python train.py --n_layer=15 --d_model=256 --n_head=8 --d_mlp=384 --norm="rmsnorm" --norm_eps=1e-06 --qk_norm=false --extras=["capped logits"] --lr=0.00371 --lr_head=0.00516 --seq_len=512 --train_tokens=260600000 --dataset="wikipedia_en"
Each number is 128 + 32 x the weight over its row's rms, rounded and kept within 0 to 255. Layers, rows and columns count from 0. Numbers have three digits each. The size before them is the row's rms in percent of the matrix's.

# layer 4 attention key, 256x256, rms 0.0833, rows 155-191, columns 64-127
106:098118107100143143144125164083113104081135143163155115102139129174078086079157131139127091147152078078131184108055175073081082191177159146105144151117129107111112141140195098164113141182110116
098:129092164122107141138144114089164114136159132146131106143124159202126188158109118169138114118124140104157149163116132163189134153102072159131103145119155123087069133127147077176111188107087138
104:101160171132174137170108117124145154074126169096128154078137132099127137178154140156148089123119175175142118126100129128125132124179134115136150167123164157120127121095149136146086117136065101
105:105171134198173085088096116078152121124155128125154111107148109184128069153116072079138150099181108161143128067088140114140152135148083164109154098131142114156105205157135178103210123118111092
104:156154160095108086078075140080125110168165114084148216177111120150176151148104098119168109181171146113123125127105153123141138122086096192117160091121104091093086133105106099084168146122126100
082:134127136162134110116121111104119108138109101170076077136139122140141100112119116154149062150028146144121132137166170138125158107147114114210108135129176145136180080036128180117066121117093153
078:155108093053102145094160166082138054168125104126142081167142123164145121144141080209125143096114135107174162140089103064115150133140154171115122098109148142133119166138121098183145157139116104
083:086080121164137127143191182134121159138182130168080144135126117129189126100125105142152137163104113099163135163111119064147154196157114141088189183081118079152143161153095116108128141092154120
091:136108110101130099115132135119153114173116171127140160137113105107149057099172141109130117103126137123129117076112115118138097125116151111166131155137140110145126133113105118152107114109137107
086:104118115117192123180105108204116113143084062141124147120201150104146127107056144078127153163137093102118114119197142086143121135051109088168143107161136112127101067121060173147079076147178069
092:132151140175084132196105114080098110166138110113146125087085143144200163161111104045133160129148098179147135148112079120163130126092122156161136144154105169074128114130167161156088108113159077
088:094153127163082153116120111135088094120141120179124112167108096103080093077151100120104097106097159086088144140157140127147068129096133121132091116089167150067124110084134103102171121113112098
100:126112096109076102174116149140063158120166113122110105134107091132109090152168145130140090108096140105094122083067140129106156138161099093161139090131102088140119119158098138094114138142161134
092:163152133174110135101081105138080107143129157160103177112101161123151158151125086096078139206144108103151153194107193123146144108134164123131107127153156212163060121130060127116119120148216122
105:187143151164104110144140143073145137088172162123132139164124163082095126186157087098120120126138156177156068049103122080136125145123136158145102109128128153141164083092124138128143086191107079
094:144097120072151171080109144147074123086189089109170182097121088145173048144134118114131119116084162131113101115100129135137076117135110112129012161123145126132104103137114115145146112150143147
103:121178112134100183104135127118120163159111103081081149131077109079119137130159138095059132096136135090146139150113133077059089197125067123072193103119196143164121103146067137145129165106153174
103:120156167147106130135150092177131170092135081083133139155139180117135160158154124132139119117146102141152097090123116083178177138154149159094105074066169146129156141171125153151054165176125169
111:106071106066085107073164097129196120108148109151155089172173122144130107114110180172174117156127124144173167117099194131135065087087169087140103141123194137161164115112132158083126100107147131
100:104124118091163078119160075214181103149094184111158136100120129144072158147102085058136205150154131100152148165152123144101127151145160168066146124101126129134145136183119128154089107115131082
104:065069093128144130155162072123126192121119125132107175169146139129161113135146149113159220197133118122128165136118125154099092125094095186144098116163074134106141168176132130114159184163093083
102:128137127114132134098117094098142209130141138108161201173103110126112092112159166121114127153156106129104136122162112176138111151138131143152134167116108093159107129161105126152125089087152128
106:084057145173075135187051101099131088075137162174189137134141083037151118095106162095167122115157184168115122129130092120185128144162123105122137069190118119107134118110075111104141146066174106
101:117128177129135116164139150121114165130099083158110113158113139110126118131102153119128136147152111199126157099169067125094067138138154180136167140130153108172091108186100157121129132197102148
099:094133181134146181114110166078103154093135187118078069142077109174116109058094148118171112151116140075102118159084099080155120155042158110099095124141085122106160169119113138082123149155139120
105:093142171148167111178150126077080135122124175134120141081145096140132146133132092102086063098132132141109171080124132167055146096088067159131112132116134174129187089095109128083094121149109132
104:164170135171092150105138170129165138187131108123150102102170122094125111147148144127170186103128145103107171137118122109111194133138097173215080141149156140127133160172120130184116139106160112
101:128101119146142139162115138090184140119159112076118093156180121094126094147145173081127143135154126083139116127153113081080147141105136158143159085135146198148088140160097101136136139121108140
107:170141147106099170116143109109170125039080115150131179114137090128116153101111209128108124193079111113126135073150120099151115151077096187140114149107134125111125097140113109144132177132165110
106:161079140069159097101153119134123117140066115125079182116117117138148161141129152242128174165167098113158158137138134125186150121077117073155135131102117161078141087090126137134150106109082147
104:141085111160103064105139122132150135120144179092098123143101114141148145191096169172110126151117166171070120094099186107154144119121166127146180169161130139130126125140121144116129114156173158
102:138113159168150098123191114167101139069092178109078093151133154109142129180136136155152136139124191127104143143086126181123078167141134107163128137120098107095079095094080115144139095071131102
102:136143124099141162128168103128090093137131101141119097129150129134153085104149111122067121107154173125080166123167090126127163127104166150170090119082183135148103047195071094107129150058121113
102:154069115126096110099205108134142174144132154126090148100164142143140107124062173100127099110090178150173183157114154156146137135139133169134085166120097149126156133090144175118161145132178139
101:186119112132125177113178068064137054167127224120154119116155141101129144143109109124143093117062037156165183184158128121138135098102111120129195100106118192135133116120137166160115161127119157
096:101143156086147137104156165174086129122125107121089144078165143158117092068142112115070112146098141174127089130122199104128134150148150098143084081149095143148111164094173091120120134153181150
101:113176106116095135125134108111168088117124098074139164140127127112152161133071139130148170111129120177082167141184151130158073111147143143167187172070088155123095146129158118072197155112112128
# layer 4 attention query, 512x256, rms 0.0801, rows 284-319,348-383, columns 64-127
107:143182104132112192123131130130144131096078144156141140093122148053097119127129178088151135183165153153125089098137153100149132160137131142100099076086058094073159081108120130102183160099154185
109:107121100129129164149065138125108161143142132146099165111152154139143157123106101128133132099174066053129101183138050112191137099134125102133132134198130147153099140144062080138157114167064141
107:068120125092108156128111102167036125065114202165128139122107152112134131127138140164091128150096095095105156196146152154121104075115123160160135163167141181128131121084213147137118134126127097
110:154107111133108163127137128134106079128113106193148086091122129176208059132118124114074110100105166121112105114094130169130128118100175102108109111100113221108131075155147177145179143158212117
087:079096165095119175143160193202152140109092185153152162147158132108170111124180109163130200083164099184095131156110193163104099114177097124118113149106169137148096156123138070145110101139092140
103:112166167120116127103115145132141155102179178140175100082122120143204127150118123094159137157132106137101085122171077047134154136104086148102188135073076160102085116099086145139131121171182195
101:155137164123089124084140133131121131123106132098174101134124107127171096098152132103072135182109143138123023089104151139124134138175113147093134098106091163119106173110111147167111135148182159
103:190120148137158151143158116092106141166180112141084093152188158144086147113119131112118101126146118152147071108123096166135214130123125145086138134158103089142071173145097118212140154175112121
111:138120134148052184065157154128144119093136138071080109141101135138141156111103184174089108176115122115102109079065150125100125142105086107109080183182136178135183134077164116082108145121138149
102:158109114128093099097113143152202182112110094141129127114106086096152059118128116128161126082088127110112130097088087117091149164165089090165131138081097174118131113147090104128116126089179132
106:106096143082094094118147123147200107164146110074050148171191113059112092120116177107132064124138061133166147150150122128116077179126101092181130161179103139101127108203180133138137112112102170
109:154158160062156134087107138117105146105140160049086115108077099122156160156114119065107162135085073078087137145164131127142091166160142136122090130098103165146109119146081132165094148108099166
102:060062144120135113125170179185133138104142064148108116124126118111097112121131125127137193079102149122140106152134112195077145107122173151161103140104104084124095180180165118138201110151131156
103:116186159152123081104119103121146067098090070092091146132135131112135165125083103144097084122087144174102133103174172118087147113112075103135192175077073115142152106100139113143118164073145179
103:147116143199124125138125105192128104094065117105109189150153105093128159142120117116083095111088165144079114103125121115092154138141113169060180110103126125110138115138135189147128163131171143
102:135058103106087159045212072104101138102154126076128070136172134139112100127113113112128125157085104118218129122133109142194135071122186107159146116165155119104116062118066135125156127132139142
106:133132121112111114161051159097119125116104095194186084107060176088167104070092144121096135193109148117162134168148115184142111108104108110111126134157130154121133110097176137110129164156100065
103:170182097135105100130094121163118111059129161120039100148136095110185075142136130104091075182129115119087126136134189138129182094152159144120095131101177136127169158129127096137116176120152165
108:036121139125128096146098162156105151082120115110121145132117118140122135126141148210146095179111096138127119156132137093179127140084104127127091181099197096110149163102117155051133184160095114
106:098159217111148141102158140064162113126135096140145140085177162154183124192104119108187133080119105091073138092168165082149120158120093137157102108136092109165099109110135093124140117180146199
101:126113153143141124132110156117121141139124168165123149123113144144151206106188125125077191144134172116105169084129167075134114169122156089094136112157138162155166069145159159076147162137205099
116:162132204054178135111106126133150111163085158141126137130184152156062118158131066142163173133124040086112172166134157089195144117178103092136197133107122102102079109149175118090130144149044181
101:089113110119132194133086127138123172115158111136154141126102115129130120105137107181166088155127176147116133121093161078137175080069049107124155132133167125114143104095162149103133055140109116
112:141080111146115167095143143156148120149130132157141148060117127103144116062098152121059093104163099141067101128129199066157141111174141149169154111101117080086099157120097116164089085103126132
106:133111089103103131161071179095089166118117120159114141161179134088102114056104153129155172103106123170129050134123066080119114135129061143115091136077145149114159145150123118195146166081111097
105:097208046119125121130140145100138129115072171175136162143129149104123134090060103133109118075132084106145113128144141088121128153138099146090143100100097151107149107107142104039129069105072154
109:137180114098139118133116096104070120144116068170140147162121142130052124136200172131134104131075162084113106114129150116113127107174069161165190165114125093108140080175048162141165105137180118
102:084149091106150080161113158146175158079167085158104100137146162159120134130087108142134117117125158125114132154128114105145113156141120109091125128082153150090145158136115123104128081202164178
110:140127063141082078130119178145087195106144154147132130141104096093097070124089166114146184151097107144124117083104136123085156142177115104132160098144153094170094148139177090147175100165245156
105:069186098102123115146154061151163130134061136134136114143157200167132096063142131122183147093165093072079138138140077152092143163091121076147161148119150107121111100149158141186161152110081072
105:110107130130164163152099084115158149095068168165176176149165062132106107099092065167131184137119070154105087102142117114119168061159187128085146114142105083186097136120115200114166113118131136
113:133157143112167075121110142094181110158138105150121121057109093159128153077085087106157114168212137109126076114085108183167074051141112151116087124118176155125134159139142137149147161133187162
107:121139171152140118152178110146111141070071129117180095133050101119170128162157092152134115105180104119173085105122125135109111153123171094217143120048206097124082156127128150112073108071104096
103:106121139132104161142139136131115124106165061139093168126146069140124131149153151128122093135207167106106130092126114180105094151112116090118134159098186137145151096143105123168138116135095030
106:128051152142180103090093141190162100111068099160143075138161089111119142110146146049158131093130090182138149116101071104123167128096162105111165119118115114123102143072165184166077127148128140
106:135119113100142148118093049166091101110050103134131162174115149150078093129125089175141087105127138102137129115198112126167092103087091139108088129123117086140124082130047159172137070201125188
100:108052174099147111137125140137084119100175101151153184094146162084102093148091094184118162124127103122105159085125110148173117142083123134080150103123112132132174116111128078091142087111182116
104:117168139081101118158111153130104135112107167138093062146102083150075117125105112084092193145184110132052079138112134128145106114152106091074097155157119115106128091131150154147155106198146127
103:148102164121141176144107121078151075130115125152147150083119112134140149135117157156143093089101138101092082120087112114082147188080148114105135130136152129091125136134115109148143159109131098
104:116061111164134110178158093170148164162161121113087113068155157109140109134118124115136188117072106141135184114132059125220153129155139113162146114129158132129140190119047126130059088104128137
093:152126118134198126107143139059077157129106143186192152106140143154085142126139195062147160124183099106183136136104151206114118170170137082139136142189133126190095166123113094146163179092118121
095:105139155107104120143065128185156228156144166128051134085075187102102108099109148150167125040118145146094178076134081137176111120106129102119154106060115134102178086114127108128147139130131127
093:131160191104097113138112129147170235160116137098154130093127156081130140111107171118145159055193112091106128072155169106134136145108148133123140123086133137116119081143131123188146185157161108
090:062179130089131057147166105169133162115115141122119138103085140165111121136143162080210117104173167136185094172140147125197150125104120099115135109085148156151172100101137139077083117111127084
096:168116122106107145106119134126120039162149179086155155112137138158132100084112160118178150122161145151123227129112101197115075124117112160170136091119100074136103119134092151088158105163129155
083:159129130130080084107125152153141135140134166106141131116102164104110084140141124159125110161150148099084125150119115118153120119102124109147184112135116049095115039071090129115141105168154162
109:091129069119124082098161156090089131117112089114084116138194140143114082152085133117167110171119106091109136088112138094126101160168131131132206118130075105161131175160118124147065142123101188
092:129150110116079130147129099101155191112174140094102169139206105131115162120093119186174161094120121096113107110152125137197119134123124120132169122125135099117153126146139136106178132115108141
099:169174140146159118190135133110163134140151139125137134053109132084186124092184150130124116124063232222141143142112070136129177120152141151149086098110156114100138080131131159136166159111152144
092:137073112168150115115133118166139089195149105125117148127129119105179149157108031129114124086126101054139159209196104132104102079119109127087199178093124113152078125147110113150179143145161109
096:164167170137112172156110115180060147138068119135138101180157103104120161124165142063111150180178124108159102176144103090143126106183058135125116118121103132178128120149169145170141121201139116
092:084128094081118114100126110074183083132098081128157154119157090143158084153132110112170134197114100129105098093147152123105112100144139094146148109201147067108125080119124184056097101117101121
106:135141155176167093153112161102099139163149129208146148113133104139123099102090146146116116109107176093133125138140158132180079156170130125153123159106139172137084107117137158111156098149188090
116:132108182140136138133171118107075162104132099150075119161148103174099136152203117074184132141205105140106099077162123195119161147115075058091096107109101112127165114136131150123083154139057108
104:082144197104136083138134160112133123139141129167190050122111180113177121143104173117074073132111116142113162085101092130085156103115122091127069150145105091152109143123113159110093115152166127
110:139119140199129167125153136114119127140098144098150130170162098146188078019133168140105135124138116123153138138128136148161131059084104079131129111093121104115124119112075090115128078112138029
106:119156139101136160102127110112091149090177150153095073116120146109098076141135126147107180099127137102198097122181103132131146081171089078091132168165117099150116115103078108174169096120105157
102:122096108062166089120156117133149146116147114154137147138130142207153137118137081139136125059093055064160144132137072137122095092100135153119142182140137104083123154171169140143175145092130156
106:098100104099121110134097132118150067122169137121191091107112100121118137118162135093128133123158145069144146161126119102139169114168101121124124133145145131080116154158160079140113100088117137
098:154193096087095099167164185128065109129116055083095148138129144121093094117095072130091144097131125149139155184105168107109161073127136113156107174114192124115188052127120135101123096124102098
108:130107107141143158091103152154064159133140107120118122122179095117136106119127129106106183196085129079120124093102146086178098171137158126130141143105137057127167143096124085100113111146159092
108:108157121118148154109099111109163092197147130159093169083165168140140137155133147099126089117095131135165099139107112064134154110147207172071080153111147139135169084156190081096093131183141142
097:149091136109081111108129135158117132138194144149083152154174189129091168123084100113120127152127162143146124095165146112100161057101070140084109114136094079121138099170163112099106147120107133
113:146178086097108118137167163121103110112146154050084121103165122126153142091113052140146129113158174118106152163125122176113155140132100154098067112182145094106133095160133148148136125172102107
107:080116119128132143106148126133090064102132151104081079153088158157132136149114091081142126122115083097055137030177134095140135106150104165165122160121142138096124118134144115138123102120115115
103:052072135182152139098115159158099130154136146183113070160157072099077157138133114181170112144092164069142157106107069150111140175123104070155094097130136150134155137101147067115162146065144111
108:131118109150108162115131175129129113062135103112136135165106144109108121179111082126128056117104082131111098135171139097145144091150167158196162134107190148128100126124165115137088127155131102
099:090137138114065177115132165102173161109191138120133126094121110152131113123116100118115088131145190164149128147083177094107106159107134173130171092102172068086109182129112109110117148176083154
107:098162108175188151106135129119081092061120098076117142180116100120136108143103062183080183104157103097173173127143094128127148154096188117094124116194147110121156166123116158146132084173081167
102:141082119127115079093163103172122181108078206131105088199128124065121076124099103129113088127137179178143112105131149125140085138134165137087094145150193144150099136093115112141125057132081168
100:176109164140144152127073113148099141128161114090153104155159157138096145126152182071150151122161180163149061119100128152085155110133119140147189176115076134137112105088129163094118051100126077
107:135104134105134149116110146191136186109059146187144135131100141136163091143126095163146162176129192132090159166146107118114131172110098131133114146146145184118090138147147140165066059132157157
# layer 4 attention value, 256x256, rms 0.0703, rows 128-162, columns 64-127
095:140140135127080112139167163111151104121116109114177161114102146134237104104170181100113159112160119118111140102134114129150113110118088207139102140120182106158112125138168132083126216112115093
093:084126119150150118105090166114163165172149124115128134106142110169119138177138116063168162106099124136108112219176151096082179105182104133130133071107107125079138104111139144197147173148120080
097:086121124088138077117163064127105110136154057080138111121101151089073114148134138124120116092129136143158136132096171178120142136109127136147095144099074125116170151135161173125130113138197091
102:118151158105229174089118159132102194082105105191151095145132182153142112188122076144128114168159115141172082086172131102162130162124144139136112120175144117180155157116130165097079148135128149
096:167043151121140120163114077114089089117123122156077162077135137105204116110104137112141158139107110080151117144131119145156149132131111117133145099074187139045099126091116130115088082162108103
088:205155085109141154149071162066088105056142106149185088023125142079079120125129182090111123155109127126072142149083068099132119100120110161148098147104154146130146147137136113166120111144132121
101:114116153110122138152132116102133090099036075118167155152095139124187157137173081164154122127141095166145154168145091175088096127160095149112052140158130134128113055065156157104140101090106111
101:092065143157099135074110087138175138136137146046161119129115130111085137082123117088106103103081163111090058109199159159145092075118107124132117121118089132115139136117181182114077119158105138
089:127115089109133126077120198089137167175098137129138180058081150151112146111120101118116142146143111123170074108139100139115153118125076147157157082124099092125072200111127137118138091187140129
105:118125131154166076098147036165141155115117052101195073157114183177141199101144107165114113186176140144097104165175154125135125100172121145095140160193162093146115112088154161096185118071136101
099:068188147129125094129180100135140165167129103136023089091030062197071133149130120141121100143070064095124075142130141134090123064118112104084128142120156117149136123150123109154101220159093128
089:145148184231093177161119117130145141082107140130053139106104120123177110134132152113128122168140077135082129163130119088133173137139183124131091086125146139145166092163080081123120090138106112
103:137146150130102106147168137136111100151148104152144079130216155131194140129189097124114164132170068124163170131146119154078059086063116132121081112140126182159199157089135129151209115186093109
093:043136135078145134144143128083120118140148061110128106093091108159163089139137168106095175111132084107166104152080147085087122165144131141183135119095111161160179122075156120102139135161186102
093:198109104168107129173106145102188104113189131182097138157120125154139097159126163162195164112131108121121098082116115155110088090096151077120141117156163172090104151052163132099139142137123119
098:110067148142093141116086097092155106144096203130121193054039169128136064136077146133161131124180069171131126147128141090134093163113183129169090163052155130146159134070208161132081191088114108
102:103108134126121142179094121156144119116067113171131110068090079110105134152100156104069184182138084080124165071193104095123108132106150108182136135115093121158179135090087121113155098185126122
091:117085136141097118069144151156177151154075105123171146132053126172116147142099106088124187141149175085135066099150154159129147205099101135110167079107146144123148118132123107156124162141173129
104:166192111142121117109141104125108127089057132135150151099194155151077134191150097120179117155097110161091161104082138112033147116134179103158141145105130150108156146124114147096099146147110106
096:051166116127130130150130139146103145125113073113196187104135083176132150110130146149094119146087074174123180145142152186206165142079123154148175103125137091078113124138126094111155093131166100
089:138140066121135114157142183112113145139106155086108120225176098169107106129085142067146133140114211094111197120123083121083116114112119086161163112127197078066128129161133085165140151139070124
090:138113139156123185127115108114094140092096187156157145131137181119106124180114131129130103128126140096149109137101072122112125126122079156106071154129091158131158174162086075135147096127079111
095:149158107134163096102138142150116170141110152131151180131168118131157133054144138112139073172159119176119124141071132102160136113155124117150174156112189196125175093079132191160128138152169168
096:119139089067091124153120085102148075134148173132143117135162121071107135161129135146164120092130169141141145047162104129153134137128121137094073172153134098161168148166134108175109127111150072
100:108080116074159102134111169165168126122126148119137130088096106113123156134125102115162184111119123144085120132148076199134087121076085131111133178131083129146109134097129087152178140118189140
092:078108141147167188093080110177141063130159100111089137171134140071130105109180162070141092083149129066088120124167149235100089102130116085158114094118116129178121077104122107184081115092157109
102:095074149134153141105125107135073142189111087173127178021166127155148066123150111080084180114100181133129105171104171132110168215086136131133170158145130086138168136122092074161122150099165135
103:142144133082119125078225159152077123117132078064087140114123152205123119137091110080146152112077152115121124157050145113174137144168137136147185133107168111096151150102123110096151120104062137
090:067135110095124146099094172146120089110101046107141138105166133104111124129091105096118095071181129157178150100120093127120130069145095081104131141176088151080173124053112084074107105159093194
099:148127155119152091114145114162111103190178224090128077164115069111167155147153145086141172088155115152201130116106167125101105114135143130130118117097079123091125131140127132105097134100065135
096:105139139165093140115159164127130071195088132110159171170070154132138098045116150103144126136202151150078097091121159113152163099069081102143097109144105143108148110108100111079212125065137174
104:058170150166180140155047108102086175127160106142145121101104155087105092153073099122125084127107143119148110160113169120117163102099089161066188147121144174103079111153131175126147068122130217
101:145131087118123136139162149155149173164152126107172163113124086155098119081136142140094142116134165079092177075129151114097142132091158144138116136100144115101149113153191083125112156094131127
098:141171066163135140145173108145096078110133118085100140194169070087172109074109117141101037119120173172184167128180118124151151141100116123157110123149099164147073147127136081158112127160123151
092:140129081190114131084123167081128132088145103090086093082153107121171126104137117155142120115209129067118148137109137126181118159181106124122122222121127123126123078133057134129173099147172081
# layer 4 attention output (transposed), 512x256, rms 0.0687, rows 256-290,320-354, columns 64-127
091:144129105112086127125117114062091132119182104138105137092104044106119109096106170095124118167123102133129157201115167148101127060167148158137098106168118120099167105148117130129105129162092119
090:133095097121101113113151160064113137065111141151156075181103184104170129132107100160092161171118158142067077133149099145121138142138088182130135181178063177132140079164124121111156114098181157
101:146146122083174143082106151142125161125124080098061092122168132139163142135106171121173134128095176140155113123166170135130137078105145156084084135139139124131109102130113108140162134141094182
108:180126166116101124150064157089172096159155090119120123160078128168165078199128096146149116184093114139083113104111187175134104166113105118091098142170150124121095078160182102150117152198141147
100:041146136116127133135122150093094118118187109149155158168070146125108155124123093152162108113176134153140112147154122157083154115110137122105179143105142145087121140092116117104106192121180137
091:102158176102112131197140084105144086112126109081133135163080096171172133154121147179069155156127190101150122138135117111163128198153171125140110120119139154222123150076144136120175162105067119
098:125121130109158174153133140126112166188084096112104156195123148121141085107164167131081117167091177192129110142154180090175110082142143142164138139087121099131140146086104119174127153113063100
100:114075162121139124137133109121153093097131180115162139179144111141216170142079147146147147124117088155108150039140050126125148130097156130119149148118088136149108140080086129161122153130143171
092:117068120149151114074142149172177171130133078140075162050192110108135181130090170145097175118128096179133166107123198110103076136092116159161132120149155196093161064100191115093142117120141110
099:144122145120075111082133156177130077101166106198149131087092057123085167068180171104144096118064129162107153078100202152137122095138117119141136101104112134156115128112117147145088131055138076
095:103154117155094151108088151106091100140102129086173183087155170134123185195114098105191169143092088139154151154142081117097116111122093155151189172103078147090140126181130138105147095141093123
089:156187133126157166113108131123126105121154125079151154143082156129114141107096139176091177102101118128155116108116116150092114129142132186129102152087154109111176111071180166098100171134162141
106:134137097137120137188101104116150112085153112070106108102131132174104129134183128194108094216108181107080157137102139167153146077153142137161137129118161120141116115132111127086068144056105139
095:160163137130179159163149141148136099140166099063164138145103115087091101189158161151154136159087136113171119164131069135104107130132137175133125122103131091100234125122100129114153161180207104
091:166097160211134096142164111140102101124107126184072118119141117067126132115083118128097111120110162149139130209160178121136146099111157180174147141087125134088150147171204072103183123098117106
106:141140083171139147107143113111145175105152114126118115196104136124100117168111129085128144102113182069122106132069066141153189150128102152105133076168110217111109125152131125148171075125147142
093:124153161100103118124095115141060125166125151130110178130133103068186140073099180153114109076119198086148122146103109151162170107170096122128082107170099084134130112125160132160144150120099078
098:153157123173085117139143122132158113120125149128105184107150107103138129121137137119135167133099150127100174047113109113087123063108171083178150087129123138131118186111115097124069147126128111
101:126082121099104114123042141116134118129106061114083079111148117139112153132155157113109135095097097099110138077148148163147149121168119119101146138219096106144124118166134150111133117129083140
098:134101124178091149108127153080094141149140103164108090137155145129157165132181126151139113061136132126122139145177197166084094196104211085125148167227103177138140129133141144179185196142094147
091:157134149102125216118151134100146149104150170173133177080079159176076081120141149080083044122177104087142078083143140077160162144111101092064101123127106166124140141072111167178130151105131130
093:181129167128135155150153159100149055138216102192153124083137088120131209127111102109159139122115130146133137150161125089135110138149165158079098107115092088114136079104081141112128111092076142
098:168099180145143130115168088161132092074123180153152147198091141129098167093119132067095078103137177124119134088110129154094168094148099092149115072140129126121152122092145124163128117087171168
101:151155122111103079153115167120185117165135158113076143145062174092116120129095099181097166137133164144128186173107109145080141098160148114139125142031164154177096164084122155079152112103134165
096:112148133118118111155134129158185088151081151143097188148161107155175067121126102061191081101112166149116153169110152071126231079076141140155186135158124179168153117163128120108162097137127079
097:124066092098206165191133125103119153085107104157149135115129131131146130151153155105129100144179178152135131143130131072140104157055102134136181153162153118139166139116144113125110083134132106
097:121125151120080136111168128136140127130112091199134121079183154098109100113140128198113176099066133084147116148109143171127171111163181142104162052123096126077125134108087159087079124118081119
090:107146130187109113130132140063118183142097122107141162189127165132052119114127123136167152110129138147146121117181072091096146154125077087148116146135107178092113087109139192149216105142150164
094:158118120129126140133117133093088094124144102175127123137102149154082166114124186157189107141155150135134079117104077172172165151114180159166111168088082121115092098109100106146158093098129116
095:087103145124092188163146135152123145115131074122109147095159128067058114084107130129098114148145157075107169128129137164160113113089142120141147111096182103175180100144134146134145123193097107
099:129124059098131127172126123140104154096133183101138104165122146093169142136124118164115130096138141129077125132101077139146160097087129121095103090105137112139096097117193141161175129148089116
101:051091149127082136142125125155136045128141111104095093157145114115117130179122200102114136067125119169125117110141118130121181081137048098097162184189098109096203124191164149159150127131096122
095:133159150110085151161157115147139077110096118160149151129145095139150138151071106097130144108130154120120103143144098163080176139151112092120100150137117127179198119111113179192116171114124162
100:080109164107155073117084145135112138081151184154095121140103138166098153088152143155104219098156104080196149136082149058096147162103157083104142137127131160132127119097127105127115201125140123
090:122123090121085124120205110084106131152184122117183168103182135108149139127171158156139137131088143094118105140080097120171083127100127150116141112152141155061116086086154184166101163116125167
101:141102186118110123133110108152111115153105097092166116187083163121081111107114148101131076146135143151117124116145104155084114135072160135091148152135148125132152176106156108123148097152186110
101:145199102112169147128089121125119119137192120131095122121118140179121137075140110154170142094144076105197144152091111103157144079105159118171113127139140151137083151079160120136115105161104157
099:166093113139110197151133144124091126120084144094140131125146109102152090110147168155099145161131137077077149074123096147197123166152112139122113106072136134114121129127168147163125099139135159
100:088089086171182132103149110119088132119056182184136161114159108090149158064135189156186093086118123151167164172136096105153115087111173133089183114082113176122109154099047142070142114136088134
100:177142134130121152201073162189111092090105203120188155158184084176121131129124206132111114127126131166133115098095141114209101132148109138112142216106147110165149141148163113104167086095147098
099:107098077193147137109150150161123130097122147083094133183121110127129126089143118109117129090184150174165119112133131210105148096164139095122129181132125133147153089104173175105095126102173106
103:110122176142124142066133176127066116052154121107162159089143132198041110192112131139135135128147118118109088056082105124104104151116140113080124136123073130145113118153131132154127068159190212
098:073143091166106130137089199097080177160103159204117103121110166145084124144113101105145112143133109107153076113148178118139152179097104131174119171130173063088144093134157110000173115074165100
098:118156141099145106140151113107092137128110134210158125127082190176118070141157129149170158134139151091118161150092101097145132167159137117148166150071130090113108134185100173124108091148085151
107:130143139156147114147125140119112152133119135116106172108187132130178131124147142114103173132154112112166095122177158126169133132135146148151146179150141154129148171111069148126114100169076148
104:127091127138138090168133060164121085101194189190113091122114124139164092060097125190133088171142100110080126137095157092136128112099166103121125096117084121155124154092156179115123156159150088
097:084084129102107137103160151150113086103149064191106130152119169128132141154112097128143173093131145101140118117124115133095149103116117117074125106169121155111132152211092130139156073143104127
097:106170187097169128100163148177096125150142124205173136139135135117221134164098136143101162081163071134085125141096174070167104127109129098141067118160150135062100164147131115214155130103108120
101:110125119118107139096145108110118150162049164204160113137101132150137126134170164145165093130170197103084177135100116164152152133136159120132092133122123184106084127134084126100100077074106127
094:124134118101181102104100157137165131144074157083195106121161147143185191095109098087130143146096096139101104034130041087150118122149099085099148173171113143142132156109064166133144123155113118
097:142125148096159059115122113149131163143131165146120165115164138227108105141152135106180167195120067175149126058166186097120100064132144138123156109075148100149107089120153072132181143080105078
108:158070129062097109160161151135109122126113095139158079167164180166129109175135084136179117102121103227129108162117207117176106136127132093093165094142138127077137109060120090126141134134153123
093:119117124097158138116144118087111156141146060168124126167125178165108137157135076151140084182149066153164136237088120094145146190183121131130066120139149098123106098143150154143121167155150161
098:152163117141110131175215075097070122111131097146183175185184118127146119107123029178069148119107128159119162103147130106155119155073082168109120126063189181137123162162138205086140183102093139
099:130152147114208152080185119147131082108120159083118166108047146117104179142117066127099142126144145056137074122139131137163139113103146114102096098104114113117170143184127107121094116162179131
105:160137124167111077169104078145119121119123095124169083166086129097149122113179115142176140152132111133113169171084114164140146107145099183116209127098113132122087101176166078153134093132073132
102:104140095162097089101131112096145182144062138133168161101087129174175103114176150068108102136125147113121128135114125190123121145153147114145172095130118166153097160148122169165165100107215135
101:168122075110142124077131182152129108108153170111070133143095165136100126154087135136060163158173114164114095164160144097154101112071155172112085168133069152151073116149150173119135181134168111
102:115117147114133182110157140129115106094087188106150081098077097151105135144181127106079132070054082152150112102103121139186116151109101152130139068174052103058159096167144093153112132137142147
105:121116147169156121153123130114148142083167105151141181149123093161042170076081124140134112115170129142101061102127122128154143205189215061129135114164058087068122166086160127097122145111095162
097:134163164188081074084104191141129115125188136145120123075120185130140130109158130147115101155131051122144110171130143135128141103168145150121125143077119118110103134134080139149131149135137134
104:102129145164140150130114167167183154149100113131127068141077046097111105154158130121117019102204164183077152178114116137165083125122095143234097106146158195151111124161115086183135123099144094
113:168102107088125183132106128092126046135156097138105136142172169075146124080160131146126127143119146125148139160069145140142167055161091178129113154135128140140134142156091065098100161116104118
100:168160131135085134071102147107120168109114093157139099127088110143134124132170132160078163128085159143146142153171168070118152092146084176130125070183103126071127157131155136118119180156172094
106:156115120143115124096099104139133145172168121122157091094115142153133149145157114157143119114077088139145141108118106123127142167127107190122128193160137093091117093108104120106128096121121094
098:126147126091127158136158094156183158145127083141186132097097112098093111168077133168106160161108099125186138104144138121082136141134121164121141185147142074136170129148097138116111097089186123
102:139112099140184148177137170062174131122131151047143152083139146196169130131070138133139125151162172083188115126120058147130147122124126129114099091118118115216092069080128160150097160136145112
102:151088105161159159122121159168144201141153116144077084142125164144124163125164112095115147180094149088111169111131136098143096117102099152147187153173139139155131181084143118085129104127114105
098:131188114143128177087143094088138154151102070128092119100082112125062143151136138114075115096165117114053118117149135166061146112111082105128067114161116149083189128157140123150128176099131129
095:161148149125148143115085094129163148084097123111125136101078171160095100126119049123111183102163106145094169069103136143084150107139145175134088161096061049128114174121138110148142111209133125